Part of a small language model's weights.
Architecture: RMSNorm before each block, rotary positions, biases on query, key and value, tied embeddings.
Each number is 50 + 15 x the weight over its row's rms, rounded and kept within 0 to 99. Layers, rows and columns count from 0. The size before them is the row's rms in percent of the matrix's.

# layer 11 attention output, 512x512, rms 0.04, rows 192-405, columns 384-415
094:53 41 68 38 67 77 71 41 37 50 42 44 39 47 44 59 68 35 77 76 48 59 83 66 44 45 50 60 38 46 59 08
103:47 39 56 87 41 74 44 57 41 54 69 21 53 31 56 42 41 34 18 49 65 50 53 29 51 71 63 43 41 51 50 31
101:68 62 45 53 27 36 49 57 66 66 31 56 67 55 47 57 31 25 39 45 56 43 65 30 16 42 62 66 32 43 66 24
103:19 57 51 51 41 35 71 66 30 59 27 47 68 46 47 41 64 74 62 56 55 34 37 49 21 04 73 36 47 54 22 44
084:48 26 44 51 58 59 45 16 61 35 44 68 36 40 69 76 38 56 57 19 46 71 49 65 33 47 19 49 66 29 56 47
098:46 77 70 77 52 69 49 21 67 62 66 59 65 63 44 42 67 68 65 40 51 44 02 44 32 37 47 42 63 81 61 43
095:37 81 70 26 49 35 32 74 59 38 48 59 51 68 33 51 51 28 57 28 36 62 33 70 54 42 48 42 63 55 44 62
104:50 53 51 43 29 59 43 58 47 52 74 31 61 48 54 50 26 47 26 58 59 41 31 28 39 41 53 10 37 47 58 60
104:41 58 55 71 56 23 51 63 37 51 58 60 72 36 35 45 50 64 50 38 30 49 48 76 65 51 53 80 50 51 54 41
104:49 44 73 56 67 49 36 36 38 51 62 52 63 46 43 43 67 66 61 57 25 45 62 58 69 44 61 57 25 42 61 72
106:63 61 60 38 59 23 26 35 26 77 27 33 40 69 40 71 26 41 63 39 53 46 54 75 46 47 43 38 52 25 43 70
097:75 49 50 23 48 66 29 52 40 49 49 65 34 30 44 44 48 65 63 51 37 28 41 41 59 38 34 53 74 38 39 64
096:72 51 79 24 30 42 56 72 67 43 40 53 32 37 31 58 59 43 34 65 61 47 56 30 08 43 60 49 32 27 38 55
089:52 59 25 44 51 57 44 71 39 64 36 60 30 37 58 68 56 41 36 33 16 67 44 72 52 56 55 72 66 38 43 53
109:83 57 43 40 66 66 39 54 45 45 92 50 49 26 57 47 60 63 57 58 68 51 70 53 17 58 36 40 39 29 66 57
097:34 33 29 70 54 39 48 35 45 27 41 78 20 32 62 41 41 42 58 57 51 31 35 35 45 65 73 56 58 32 56 53
107:73 37 47 49 56 67 68 62 46 53 70 32 50 48 54 30 35 57 23 48 57 34 17 61 47 44 64 43 81 73 59 45
099:77 61 63 62 32 36 50 63 63 62 38 59 47 38 50 70 45 36 23 41 58 31 53 27 70 38 51 62 29 10 82 41
108:56 69 99 27 71 64 54 49 51 70 66 41 53 73 34 25 78 31 57 35 60 61 69 44 68 51 59 45 79 53 62 40
095:46 38 56 36 48 41 55 71 31 56 65 54 50 50 55 58 48 16 55 41 52 46 44 59 60 61 42 45 44 43 60 69
102:32 33 32 38 51 63 16 63 46 55 33 32 65 38 74 51 71 49 30 38 62 39 63 59 47 10 60 64 55 45 63 28
088:59 26 39 33 60 42 43 57 50 58 62 71 60 59 61 68 49 40 32 52 22 48 56 32 51 47 77 58 29 60 53 40
093:25 46 69 28 70 46 37 40 36 50 37 32 35 24 62 75 54 13 63 45 45 64 40 58 18 48 56 52 42 43 22 73
092:46 58 68 61 41 20 39 38 64 52 52 31 77 49 62 38 43 33 37 51 45 35 16 44 69 42 56 46 52 29 51 37
095:25 66 53 39 52 47 56 53 60 35 32 29 45 48 42 74 69 43 71 37 49 36 60 47 45 46 68 68 50 69 68 51
102:47 64 49 51 36 44 40 81 71 53 59 30 76 78 31 30 54 51 42 56 17 71 49 68 58 33 48 59 19 49 65 39
104:53 61 65 36 21 57 47 37 33 47 79 56 40 58 56 21 55 72 41 65 44 42 21 59 78 71 35 14 67 67 51 24
103:49 48 30 69 36 66 46 46 53 51 71 46 31 74 30 33 33 64 31 48 46 71 27 51 32 62 29 33 43 38 32 65
096:66 49 59 50 49 64 28 36 58 31 39 48 37 45 65 37 44 58 42 51 28 29 40 66 52 38 76 49 42 54 49 52
105:49 48 26 46 54 80 42 51 08 64 48 44 55 69 58 59 76 37 60 54 59 42 48 40 46 18 60 33 69 42 54 53
097:47 48 55 99 70 43 49 22 42 57 79 38 31 58 44 46 37 44 46 68 43 54 78 59 54 59 55 46 43 52 72 50
111:57 81 45 38 75 60 59 50 47 53 54 54 14 43 48 33 42 67 45 41 77 68 47 45 66 76 55 31 56 29 48 38
099:47 53 74 31 44 62 45 56 32 50 61 61 65 63 32 30 54 35 44 74 55 41 85 41 26 75 40 28 40 61 58 57
095:61 55 65 70 74 65 27 65 42 63 59 62 45 53 59 22 64 67 54 28 56 42 43 37 52 56 54 39 28 54 47 58
093:00 36 56 69 56 38 56 39 36 47 72 62 38 73 65 22 49 62 78 22 47 55 45 56 48 60 63 74 59 55 66 66
110:60 58 48 47 41 43 39 59 37 51 40 36 47 61 45 49 40 36 50 41 42 54 46 46 65 41 49 49 57 46 48 57
101:56 37 32 51 56 70 71 73 66 44 58 48 28 54 51 34 89 70 54 41 67 63 48 72 31 44 51 66 68 64 54 51
104:61 37 56 53 39 48 48 47 35 35 61 56 31 75 54 52 81 24 83 46 50 46 68 45 69 58 41 49 35 71 46 48
102:73 45 15 50 52 62 66 73 56 39 51 54 48 58 35 56 19 72 55 38 62 46 91 73 56 43 41 33 42 61 56 63
101:36 65 38 31 50 51 54 39 26 54 24 31 58 47 34 52 43 06 64 43 47 51 69 40 77 50 48 37 65 46 24 36
109:77 40 68 53 25 68 33 69 40 63 50 49 35 57 62 52 35 55 38 59 56 47 70 64 24 40 42 33 45 80 44 59
097:51 64 31 55 77 32 32 44 33 62 43 32 59 57 52 43 38 26 44 51 44 46 53 40 42 39 45 53 56 33 43 43
096:10 76 82 30 45 28 45 33 37 58 47 73 49 80 28 61 38 65 32 48 48 45 57 42 44 61 61 21 44 44 25 59
103:94 82 56 58 10 79 65 10 54 60 41 69 48 39 44 51 58 34 45 64 20 29 59 30 58 14 70 70 53 57 33 55
098:52 44 55 50 37 73 83 44 47 51 65 61 42 62 55 85 54 49 42 77 61 71 40 32 57 60 33 56 73 84 48 57
098:41 51 75 53 37 91 59 43 48 37 68 34 49 45 10 75 72 54 75 53 33 37 44 64 77 36 80 48 78 64 88 63
093:51 30 41 73 29 55 42 78 48 52 53 54 45 28 66 44 55 51 53 46 53 48 42 33 46 42 40 84 28 71 45 33
109:44 56 56 28 48 58 27 30 44 40 51 64 32 44 42 42 73 34 45 38 56 36 41 42 92 68 66 62 41 13 36 48
095:32 60 65 26 58 52 62 64 48 40 66 45 14 44 51 89 40 39 55 25 67 28 24 40 51 80 58 92 32 37 35 34
096:42 61 50 47 62 52 23 28 19 61 53 33 49 65 75 51 53 46 43 59 32 52 50 43 45 32 37 53 48 29 26 50
101:69 62 57 57 70 33 75 20 32 56 57 52 50 40 69 49 35 39 20 50 44 59 51 35 36 46 37 62 26 47 52 57
102:29 52 44 28 63 71 16 61 45 47 43 60 48 91 69 92 36 25 75 59 68 31 26 44 34 75 52 43 61 64 19 70
102:41 68 33 40 73 58 64 32 54 37 55 75 30 48 45 12 28 46 71 38 20 38 28 60 54 64 80 39 75 48 50 44
110:47 42 68 56 67 51 45 44 56 42 52 74 55 58 33 30 25 41 00 42 49 29 47 51 47 41 66 34 29 37 62 73
078:42 54 35 60 47 55 60 32 54 64 50 52 67 65 24 64 37 56 63 31 40 52 51 76 51 55 65 37 58 44 32 45
099:49 47 78 64 63 43 38 45 33 52 62 62 70 57 69 48 46 52 36 44 34 52 42 46 35 40 55 64 67 60 34 66
101:37 44 42 38 40 31 41 69 91 30 28 40 50 58 62 29 72 56 60 52 68 53 62 62 43 78 42 37 45 63 26 56
101:65 47 37 40 56 48 31 36 33 52 77 30 48 35 49 50 40 58 69 38 63 16 81 51 44 47 46 21 35 58 46 32
098:40 52 18 43 63 73 32 63 44 25 35 58 72 18 49 46 50 49 46 27 41 37 61 26 42 50 53 52 53 37 34 56
106:54 57 55 27 32 61 88 40 34 54 51 57 31 69 45 40 72 41 23 56 45 54 59 45 41 40 71 61 62 62 49 51
093:64 58 66 41 53 44 52 54 70 66 41 13 44 35 54 78 57 76 44 27 72 33 56 45 59 32 40 58 56 48 51 67
100:60 39 48 35 37 55 76 55 44 61 48 59 12 41 44 49 46 37 93 61 68 32 72 50 47 35 53 81 29 67 34 53
108:72 46 48 62 27 51 52 35 49 44 47 37 52 63 36 57 24 68 28 94 56 76 83 29 35 50 69 29 36 50 69 64
105:72 57 11 38 39 16 50 63 52 48 43 22 41 38 58 59 67 45 53 92 66 60 40 36 41 34 53 51 48 81 58 51
107:25 46 64 68 30 67 38 59 65 47 26 63 25 75 55 41 58 60 80 34 66 25 77 52 79 75 57 34 68 56 50 29
095:47 55 51 43 44 41 71 54 52 42 35 44 47 70 50 54 26 25 57 38 50 76 56 52 67 48 34 36 60 43 41 29
103:38 67 38 48 22 48 38 38 54 60 65 50 39 36 40 47 29 43 69 51 76 40 49 67 40 54 99 60 48 40 70 42
085:63 57 87 82 45 63 67 57 74 43 60 46 34 58 55 41 50 49 57 44 44 36 68 44 78 31 48 45 51 44 23 40
092:43 29 46 22 65 68 49 67 35 52 56 62 45 62 50 74 49 46 55 75 41 38 45 55 34 56 47 71 47 55 41 51
106:58 36 60 36 71 50 48 34 40 35 70 63 37 34 75 50 40 65 37 29 38 74 65 28 49 61 37 33 24 58 23 52
098:61 42 45 46 59 61 83 36 64 19 33 54 56 31 60 67 91 26 53 25 38 59 00 64 45 45 45 57 22 44 38 50
098:37 54 46 19 50 27 45 57 52 36 41 46 13 33 61 57 73 57 68 53 55 42 56 38 72 53 34 52 23 69 73 32
099:61 23 62 57 82 51 53 62 36 54 63 32 58 61 33 46 20 49 54 63 45 80 54 19 47 50 55 50 74 49 67 32
105:56 59 37 55 83 39 15 46 45 65 32 57 56 41 56 57 47 36 49 51 46 61 16 33 07 45 57 31 44 52 38 38
101:49 36 43 36 77 75 68 52 80 19 38 42 27 56 74 23 51 52 44 64 42 48 50 55 54 78 50 56 54 60 70 48
106:49 30 26 63 74 51 32 45 34 71 50 76 65 54 55 34 50 54 51 66 34 27 83 41 49 57 80 70 72 37 59 42
108:51 31 23 57 58 59 37 95 61 51 57 62 37 60 67 51 75 21 60 64 61 45 48 31 60 24 30 58 74 56 50 54
104:66 73 79 53 37 68 53 36 59 31 55 77 25 40 47 50 43 44 50 35 33 26 31 39 34 45 33 61 46 28 60 33
095:95 26 69 57 44 84 50 59 52 31 61 38 81 26 60 51 16 74 32 38 71 76 40 61 53 52 51 19 52 41 39 66
101:54 44 68 41 31 45 66 49 28 74 40 66 73 53 51 45 56 71 17 29 62 44 61 44 72 45 40 37 42 61 42 30
096:80 44 33 63 55 36 36 76 29 67 37 55 50 56 72 41 45 49 55 74 39 43 62 07 40 61 52 71 56 64 24 38
101:48 79 88 63 51 64 41 62 39 42 61 70 31 46 37 61 70 31 53 44 51 28 40 59 64 59 67 47 52 44 39 56
090:79 74 50 43 45 64 38 65 29 59 63 63 63 42 64 63 45 51 50 69 41 86 35 49 63 45 35 53 82 75 40 43
105:44 60 40 42 58 38 38 74 52 30 46 50 54 67 57 66 52 60 61 34 57 45 35 53 68 59 43 55 54 43 55 58
120:41 35 61 60 58 24 38 60 32 37 25 61 78 27 37 42 48 41 35 47 75 52 67 37 65 51 77 40 44 56 45 59
100:34 42 51 55 54 62 36 85 30 58 47 46 34 46 70 45 26 26 67 69 45 48 23 23 51 75 66 75 31 50 44 38
096:53 47 43 44 65 41 83 65 46 25 38 43 54 65 50 63 42 29 35 33 22 39 57 37 84 42 40 42 36 38 58 54
102:62 58 49 63 64 57 83 28 79 50 51 66 42 76 41 59 27 53 30 63 44 47 42 46 46 60 31 38 60 84 48 49
105:34 35 31 84 53 39 50 56 66 46 68 65 81 33 38 50 61 54 78 47 41 73 63 65 12 16 60 70 22 46 12 32
102:47 78 64 45 74 39 78 64 61 50 46 35 32 24 34 42 42 78 80 65 52 73 35 45 62 33 40 50 61 25 26 53
096:37 72 87 46 41 79 52 09 42 51 43 50 37 37 36 58 51 46 59 62 38 43 33 53 55 41 78 29 44 61 49 47
099:48 67 35 44 54 62 64 41 37 73 65 44 60 44 29 41 50 86 65 83 54 62 45 86 39 48 53 46 39 25 87 24
103:64 59 75 65 35 49 40 37 39 34 93 37 39 55 66 35 53 72 20 29 60 59 61 49 34 61 49 61 45 41 62 85
094:40 40 74 40 59 57 61 38 41 46 55 61 61 55 56 43 58 53 61 43 41 62 52 57 70 51 57 61 23 59 61 74
105:47 25 52 23 69 41 28 56 57 43 49 30 53 49 55 51 55 49 36 31 54 52 34 54 29 53 47 35 55 47 40 63
106:51 57 37 50 43 63 58 57 63 47 47 65 35 74 39 46 39 50 49 62 68 58 42 53 37 44 46 76 78 64 73 82
100:27 60 57 35 72 56 38 63 90 61 47 39 58 58 50 73 51 12 43 61 38 41 71 41 71 42 62 28 44 50 56 28
091:35 31 37 84 85 41 67 64 39 39 72 49 52 34 35 42 50 64 39 65 48 46 48 52 72 32 59 42 30 53 81 39
103:43 50 81 53 38 40 52 61 46 71 44 57 54 65 50 41 39 72 45 67 61 51 62 46 80 66 52 32 70 26 66 34
088:44 50 57 50 56 55 45 44 50 39 67 54 33 56 67 69 36 51 69 39 45 26 75 42 49 56 82 20 59 75 70 46
087:44 64 54 50 72 48 52 60 45 26 22 34 76 65 56 31 56 28 72 48 43 28 14 66 43 39 55 81 66 45 63 54
137:80 34 56 54 34 45 55 59 37 65 42 68 20 49 70 57 31 27 29 54 47 71 54 26 62 56 69 56 52 68 79 55
089:69 56 66 44 51 46 29 47 50 81 74 57 61 56 60 56 46 43 60 50 45 48 54 62 57 47 51 57 43 37 33 41
105:64 32 41 49 55 61 21 50 25 39 40 48 47 52 49 31 45 53 37 63 69 37 54 67 18 60 54 28 67 44 40 59
103:32 40 39 45 53 83 54 52 37 58 56 53 48 68 50 45 68 26 76 41 47 47 52 38 56 63 38 53 34 48 38 52
108:71 58 43 29 56 36 41 26 60 54 38 35 70 74 63 53 60 58 51 43 51 46 49 61 47 41 40 83 55 48 56 66
099:25 53 70 56 55 23 90 28 37 47 47 39 09 64 20 83 62 23 52 82 69 48 49 68 57 48 58 43 63 22 49 26
097:38 54 44 68 52 70 58 42 42 36 55 60 63 55 46 38 73 52 51 50 50 60 29 48 50 68 53 43 50 67 34 63
095:51 47 32 79 53 38 44 79 38 44 09 44 53 38 62 67 45 60 50 26 59 38 45 47 46 56 22 36 43 77 43 40
094:64 20 27 34 56 18 73 55 68 67 53 55 41 60 30 24 49 66 56 79 42 45 44 37 53 37 34 31 42 49 64 53
095:48 51 43 61 34 32 78 05 49 40 69 57 34 39 42 58 56 42 79 47 49 55 42 32 25 65 56 63 25 37 80 25
107:73 39 51 54 38 28 49 17 52 49 41 36 35 32 37 41 74 29 52 53 71 11 58 24 38 60 52 55 12 36 56 58
095:44 49 64 66 23 58 86 70 31 60 46 50 34 48 64 22 29 64 61 53 42 47 44 48 41 41 67 40 63 46 67 48
100:57 99 37 42 60 50 69 27 69 57 55 44 41 66 58 28 53 47 41 60 45 27 36 62 40 59 58 35 65 45 25 41
099:82 64 71 48 59 49 56 52 89 39 74 57 49 61 32 76 60 18 62 40 46 53 38 62 52 32 22 74 13 71 68 69
102:36 30 14 42 48 47 39 27 84 47 45 79 57 28 63 27 30 79 62 51 51 53 31 37 57 45 53 37 46 40 71 43
098:45 46 46 52 44 40 41 48 45 47 42 45 44 73 48 38 35 63 59 45 51 36 39 44 54 57 75 42 77 48 36 53
093:72 62 32 42 27 37 40 33 57 69 40 45 52 44 50 52 51 49 29 50 88 46 62 57 59 69 79 47 41 60 53 36
095:51 64 63 65 82 48 27 30 46 44 42 34 55 42 53 53 60 54 28 60 40 57 55 50 47 58 50 45 60 44 55 38
098:59 48 60 73 46 40 54 44 33 63 55 55 44 57 51 58 25 61 32 33 33 53 66 49 39 52 29 41 47 49 46 57
109:62 48 44 48 42 70 32 30 37 54 34 35 64 34 41 50 16 53 66 26 31 08 51 87 77 60 57 56 37 60 36 50
093:64 87 55 41 23 44 34 43 55 63 37 45 55 32 32 31 62 49 56 81 58 47 63 30 39 32 49 60 27 32 64 40
096:51 58 28 72 22 53 53 26 60 68 50 76 47 30 36 32 45 58 43 81 30 44 56 45 38 52 61 56 49 73 64 29
092:75 34 26 33 53 60 47 00 38 40 71 52 67 68 59 70 50 55 49 33 61 56 55 35 47 38 59 35 35 46 52 57
094:54 29 67 55 22 38 32 76 65 52 70 57 44 58 54 52 28 70 24 57 44 47 49 24 48 66 64 44 39 26 30 32
104:59 27 48 43 51 88 38 45 51 49 56 54 60 72 60 76 54 47 54 72 17 51 33 72 43 79 49 25 51 44 54 60
102:68 11 08 80 39 50 42 87 64 43 47 34 41 68 59 36 52 60 25 37 62 59 77 60 68 87 50 32 29 58 69 38
097:67 22 75 32 63 20 59 41 65 32 76 49 59 34 47 41 38 67 42 25 32 61 63 35 59 71 66 44 44 43 65 60
106:70 38 72 35 31 40 49 59 54 55 79 54 80 25 55 75 65 18 56 42 35 47 62 65 24 49 49 43 30 60 70 70
088:48 47 66 56 40 51 69 55 62 59 52 72 34 78 41 65 55 43 28 74 40 53 15 50 28 74 39 48 61 63 45 47
103:69 53 31 38 46 45 63 53 45 35 32 38 50 29 46 44 53 48 50 36 61 40 27 47 55 57 55 58 51 38 22 61
100:43 19 49 29 54 54 62 68 47 58 44 40 51 61 61 52 67 44 43 49 53 47 43 49 66 71 53 41 38 40 50 37
098:52 40 24 54 46 17 35 60 47 39 67 62 54 37 99 54 38 47 56 31 70 73 45 85 45 68 70 15 40 40 71 23
108:50 52 46 82 58 60 36 56 74 46 39 47 47 28 49 42 55 45 57 56 68 55 49 62 63 89 47 23 88 60 70 75
102:42 44 47 30 15 27 43 76 51 43 53 79 55 47 68 56 64 22 44 34 50 56 52 27 41 63 15 62 33 30 53 48
094:39 45 34 75 23 59 38 65 29 50 74 40 50 77 61 53 40 51 50 47 56 34 30 60 43 36 49 40 46 75 61 55
088:33 58 27 44 02 81 25 57 31 33 25 53 40 61 77 42 55 38 39 41 49 25 34 55 20 64 79 53 47 58 42 60
174:65 40 48 41 35 44 28 44 33 47 46 34 41 51 45 49 52 34 59 32 13 46 58 52 48 62 41 50 52 52 54 70
112:62 73 57 60 01 58 59 62 47 51 57 55 43 66 62 87 54 64 71 53 29 86 51 64 43 45 46 69 50 48 75 45
094:46 26 52 32 53 47 42 61 43 60 36 46 36 72 38 56 87 55 35 42 49 58 66 47 25 73 34 57 67 35 62 58
095:66 54 56 83 48 51 47 17 50 65 64 52 56 63 43 58 12 22 73 21 46 08 51 53 45 57 48 52 58 44 55 50
110:25 76 66 70 32 58 74 75 59 58 46 61 58 32 43 16 53 14 86 73 58 52 53 62 43 78 18 32 39 17 76 72
101:28 38 40 43 48 73 49 37 43 30 34 42 32 27 45 20 60 67 66 59 13 41 39 53 73 48 67 19 59 46 69 59
099:72 60 61 32 51 65 55 42 33 46 45 59 47 32 53 54 36 79 45 45 44 48 63 55 50 49 49 47 56 53 66 43
097:47 41 63 55 53 44 37 52 43 69 35 46 39 45 66 51 41 39 51 28 42 48 47 36 57 45 53 43 69 32 36 36
100:39 45 38 54 22 46 46 54 38 29 63 56 43 57 55 42 30 24 37 36 17 48 59 34 20 51 66 50 29 62 79 50
090:37 16 59 56 47 46 65 40 58 44 53 64 29 38 65 60 46 36 42 45 25 42 40 60 56 00 58 33 43 13 57 42
099:45 28 68 54 60 43 36 62 34 53 44 58 44 69 49 63 59 59 16 84 58 36 42 47 49 43 52 37 33 23 67 77
097:62 62 72 61 47 35 73 61 55 34 47 59 41 23 53 27 54 66 28 22 60 32 61 34 77 72 61 63 41 20 28 40
106:76 66 43 66 47 58 59 51 75 47 47 81 51 47 51 55 42 48 58 38 43 45 45 71 67 54 67 48 73 67 58 62
091:42 35 14 57 45 56 67 67 41 26 23 50 27 53 68 29 53 51 47 67 45 40 62 62 28 41 36 10 33 65 37 69
103:52 50 52 84 46 43 60 72 45 61 25 35 78 63 66 43 73 34 33 58 44 51 46 37 59 35 39 42 40 67 76 23
105:75 64 57 34 47 85 35 46 66 44 29 56 59 30 43 63 59 57 50 53 51 38 33 41 55 48 56 14 30 23 28 48
099:64 29 52 41 80 45 44 46 49 59 74 51 51 53 50 63 53 52 41 45 51 43 63 25 27 95 57 24 41 51 50 38
094:36 50 50 24 53 54 65 69 20 53 39 46 38 73 77 74 36 52 59 59 42 48 68 54 28 43 34 50 64 22 61 48
095:72 52 63 46 20 64 35 32 43 38 78 53 52 46 41 61 39 47 37 50 44 44 29 60 35 44 44 48 39 76 42 40
102:41 71 64 46 35 60 57 11 65 42 42 62 42 46 56 22 59 50 43 52 12 45 46 75 63 39 47 69 62 33 47 45
096:65 82 22 67 44 72 64 37 32 35 47 49 62 40 72 46 26 25 46 55 31 43 45 55 52 42 56 58 62 71 62 42
096:20 63 68 41 56 57 40 48 49 51 58 73 51 60 54 38 87 50 88 72 55 39 59 38 56 46 31 88 61 56 63 70
102:52 35 63 54 56 47 54 55 43 53 35 71 48 32 37 68 94 45 74 34 67 31 50 58 61 43 56 52 29 40 53 35
100:74 69 89 43 63 47 84 45 52 59 17 53 49 48 64 45 74 50 86 47 51 65 47 54 44 45 70 34 59 53 55 80
106:78 32 36 47 39 51 55 43 36 47 31 30 41 37 43 06 32 70 70 78 56 42 47 41 48 44 55 57 61 78 34 35
110:70 90 66 51 53 58 28 52 50 52 50 48 60 46 53 58 83 60 61 59 15 65 40 43 03 34 45 71 54 41 59 66
095:41 20 35 51 37 68 17 34 31 58 24 52 25 46 38 56 48 64 41 33 61 70 58 42 51 42 69 23 47 22 43 49
110:56 71 42 47 00 54 72 08 35 66 46 39 19 55 32 41 37 63 46 64 47 59 40 37 65 45 76 56 61 67 21 52
108:35 56 57 34 47 54 36 73 54 64 70 50 63 61 44 49 37 56 70 94 47 49 29 22 61 51 08 75 29 29 45 52
106:59 57 41 64 45 72 16 38 63 72 59 39 50 65 75 36 63 72 56 44 39 48 46 65 67 34 45 59 57 50 42 43
114:58 47 39 29 37 73 44 38 44 68 88 40 31 58 48 55 69 47 54 25 53 39 88 36 55 72 44 68 48 26 44 59
104:42 48 60 63 35 54 74 40 34 67 36 29 40 49 60 51 45 38 38 46 49 78 40 44 28 89 25 69 64 49 42 82
092:49 53 63 61 59 51 49 62 47 33 42 28 74 14 59 52 22 32 48 62 38 74 49 55 60 73 33 43 44 40 48 57
091:24 58 38 48 84 15 36 45 64 52 53 40 24 58 37 40 32 59 44 38 54 69 43 52 37 46 22 57 30 53 83 59
093:55 57 35 72 48 53 49 46 49 18 51 77 42 55 55 50 38 54 75 78 48 60 82 54 35 33 46 42 70 44 69 16
098:56 88 62 73 56 61 71 45 70 45 40 40 55 47 63 64 24 61 22 57 47 50 60 62 61 65 48 54 86 70 46 30
115:44 47 52 31 45 49 68 67 67 72 29 29 75 61 59 67 85 73 29 41 36 35 44 52 46 24 65 30 41 34 50 51
108:53 28 73 34 46 73 58 36 52 40 51 64 53 23 43 20 65 25 68 69 38 39 50 64 47 50 54 54 43 78 21 68
110:24 26 84 57 36 26 41 49 42 70 37 42 39 50 48 55 53 30 55 99 22 21 46 71 41 41 50 40 43 41 79 44
103:42 58 39 38 77 47 37 46 62 23 47 41 50 72 54 47 49 63 66 44 47 28 46 19 35 45 45 33 55 87 65 56
104:66 51 33 57 40 58 35 73 31 69 64 50 56 55 36 67 36 41 50 71 64 66 26 44 63 70 62 59 47 58 97 26
099:39 70 68 50 50 59 56 61 53 69 22 50 76 42 45 33 47 45 82 37 45 60 29 58 53 20 63 52 44 72 35 55
094:26 65 64 27 54 34 58 51 63 44 42 48 43 54 64 68 56 29 29 76 63 20 44 37 46 64 37 51 42 66 23 51
094:91 50 48 56 65 32 32 53 58 58 34 42 52 40 63 32 31 61 45 40 49 65 37 38 44 76 20 82 62 60 31 56
104:41 54 46 59 67 59 31 45 18 63 67 20 77 76 66 34 54 46 19 55 36 29 61 42 50 61 27 59 56 31 52 31
088:79 58 71 50 65 54 70 38 44 42 67 36 43 74 29 64 49 42 48 46 40 77 31 43 62 43 55 78 46 83 43 46
100:66 53 59 54 65 80 42 68 36 37 34 51 41 22 27 52 50 54 77 79 32 41 49 53 29 57 35 51 41 57 66 66
111:51 48 79 60 33 48 30 32 41 25 29 14 62 37 45 47 75 37 66 50 46 71 77 44 63 52 33 50 52 28 59 43
109:56 51 58 37 64 29 71 39 60 78 55 62 36 52 67 72 56 42 52 46 41 34 63 50 43 82 52 76 37 66 53 63
096:51 73 46 50 57 40 43 43 28 63 38 43 53 33 43 30 57 68 73 23 51 70 31 58 65 55 63 38 57 50 71 56
105:54 55 19 65 71 68 68 40 22 34 22 65 40 27 41 23 32 33 47 31 68 40 56 73 51 54 58 43 45 75 63 30
102:50 59 21 50 66 03 47 36 48 52 25 46 48 36 51 57 34 46 52 68 35 36 54 60 40 32 35 69 35 53 57 56
113:54 86 53 55 52 25 59 29 37 59 42 47 41 28 53 34 58 29 53 97 52 71 56 57 38 56 59 32 59 45 46 63
106:43 56 52 65 63 64 32 32 50 43 58 48 40 45 51 47 43 76 36 43 49 38 67 45 41 63 50 47 83 67 53 59
090:54 35 42 37 30 54 57 53 47 56 61 54 72 14 59 56 34 62 43 60 11 32 49 35 32 59 42 90 22 32 54 55
106:61 29 81 55 61 44 66 67 46 32 37 47 49 61 29 47 45 49 37 37 66 28 51 70 42 49 54 36 70 56 59 53
098:55 48 39 47 52 71 55 19 41 53 78 48 40 42 55 70 60 54 46 60 61 73 41 50 65 26 64 29 43 39 52 31
096:49 49 56 50 47 24 53 46 54 51 66 19 42 47 57 70 39 56 55 47 40 54 41 59 67 49 31 55 25 54 52 33
108:63 75 60 73 41 72 40 55 56 73 52 42 61 51 49 73 69 36 42 25 56 45 46 50 60 31 30 58 52 33 20 43
090:64 73 35 35 44 36 35 43 33 54 43 41 63 39 48 52 51 32 87 27 47 47 75 61 61 37 52 41 36 24 46 61
095:31 54 57 33 28 63 66 65 45 55 30 52 63 67 41 39 61 49 46 50 57 18 53 53 26 42 52 36 72 50 55 59
087:60 61 63 26 45 44 59 44 54 69 57 40 17 46 57 66 55 63 53 59 53 39 59 70 61 56 42 54 45 20 21 21
092:58 57 31 45 59 44 59 29 81 61 22 32 60 52 66 45 36 15 44 51 43 46 50 63 59 26 45 67 77 45 30 42
096:42 55 32 46 58 20 81 79 48 51 38 67 59 46 62 66 45 56 59 63 69 62 54 50 53 60 35 37 30 43 43 53
092:32 58 54 35 59 56 29 33 77 36 36 51 61 65 31 77 39 46 42 49 65 52 50 35 91 31 53 54 66 33 41 46
087:36 50 36 52 65 52 54 51 29 59 77 49 29 07 29 49 39 36 54 58 33 82 71 55 54 51 26 60 81 44 68 52
090:58 35 43 60 81 31 53 56 46 54 45 50 58 35 44 52 46 34 62 37 83 28 49 29 56 52 48 71 60 27 45 58
094:58 76 52 36 60 58 18 50 40 32 63 26 72 50 69 56 48 57 74 54 70 59 33 59 69 55 51 47 55 50 68 33
098:64 54 58 60 32 26 27 31 84 59 61 47 50 73 43 64 17 19 38 47 51 86 28 48 27 63 49 41 40 72 63 56
096:40 40 75 64 58 44 36 45 28 75 67 71 58 42 23 32 61 46 51 43 45 71 45 29 23 35 46 54 40 73 77 44
088:50 39 27 52 50 45 32 68 59 37 49 43 49 60 73 39 58 60 70 37 43 57 49 46 60 18 35 82 69 42 58 38
106:43 39 58 41 38 52 44 32 38 61 39 70 48 78 49 49 62 35 47 45 55 30 57 55 36 44 57 68 38 51 52 52
103:50 28 43 58 58 32 80 63 53 78 32 39 32 34 32 57 79 47 08 67 40 56 69 23 18 57 54 50 55 49 37 59
105:54 46 63 41 51 27 53 37 54 61 54 54 54 54 55 53 39 51 56 42 38 39 62 61 39 58 78 58 56 69 65 49
107:44 60 71 38 56 35 62 68 41 57 39 68 81 57 51 36 50 54 30 52 70 36 61 30 59 64 63 75 56 45 24 25
097:42 59 23 50 75 73 38 57 60 46 61 31 46 54 46 81 29 53 60 30 55 81 67 33 64 33 42 00 50 25 72 62
097:42 48 76 65 36 77 47 42 67 63 42 60 42 72 39 70 41 76 59 39 56 65 49 53 20 62 52 52 50 47 50 59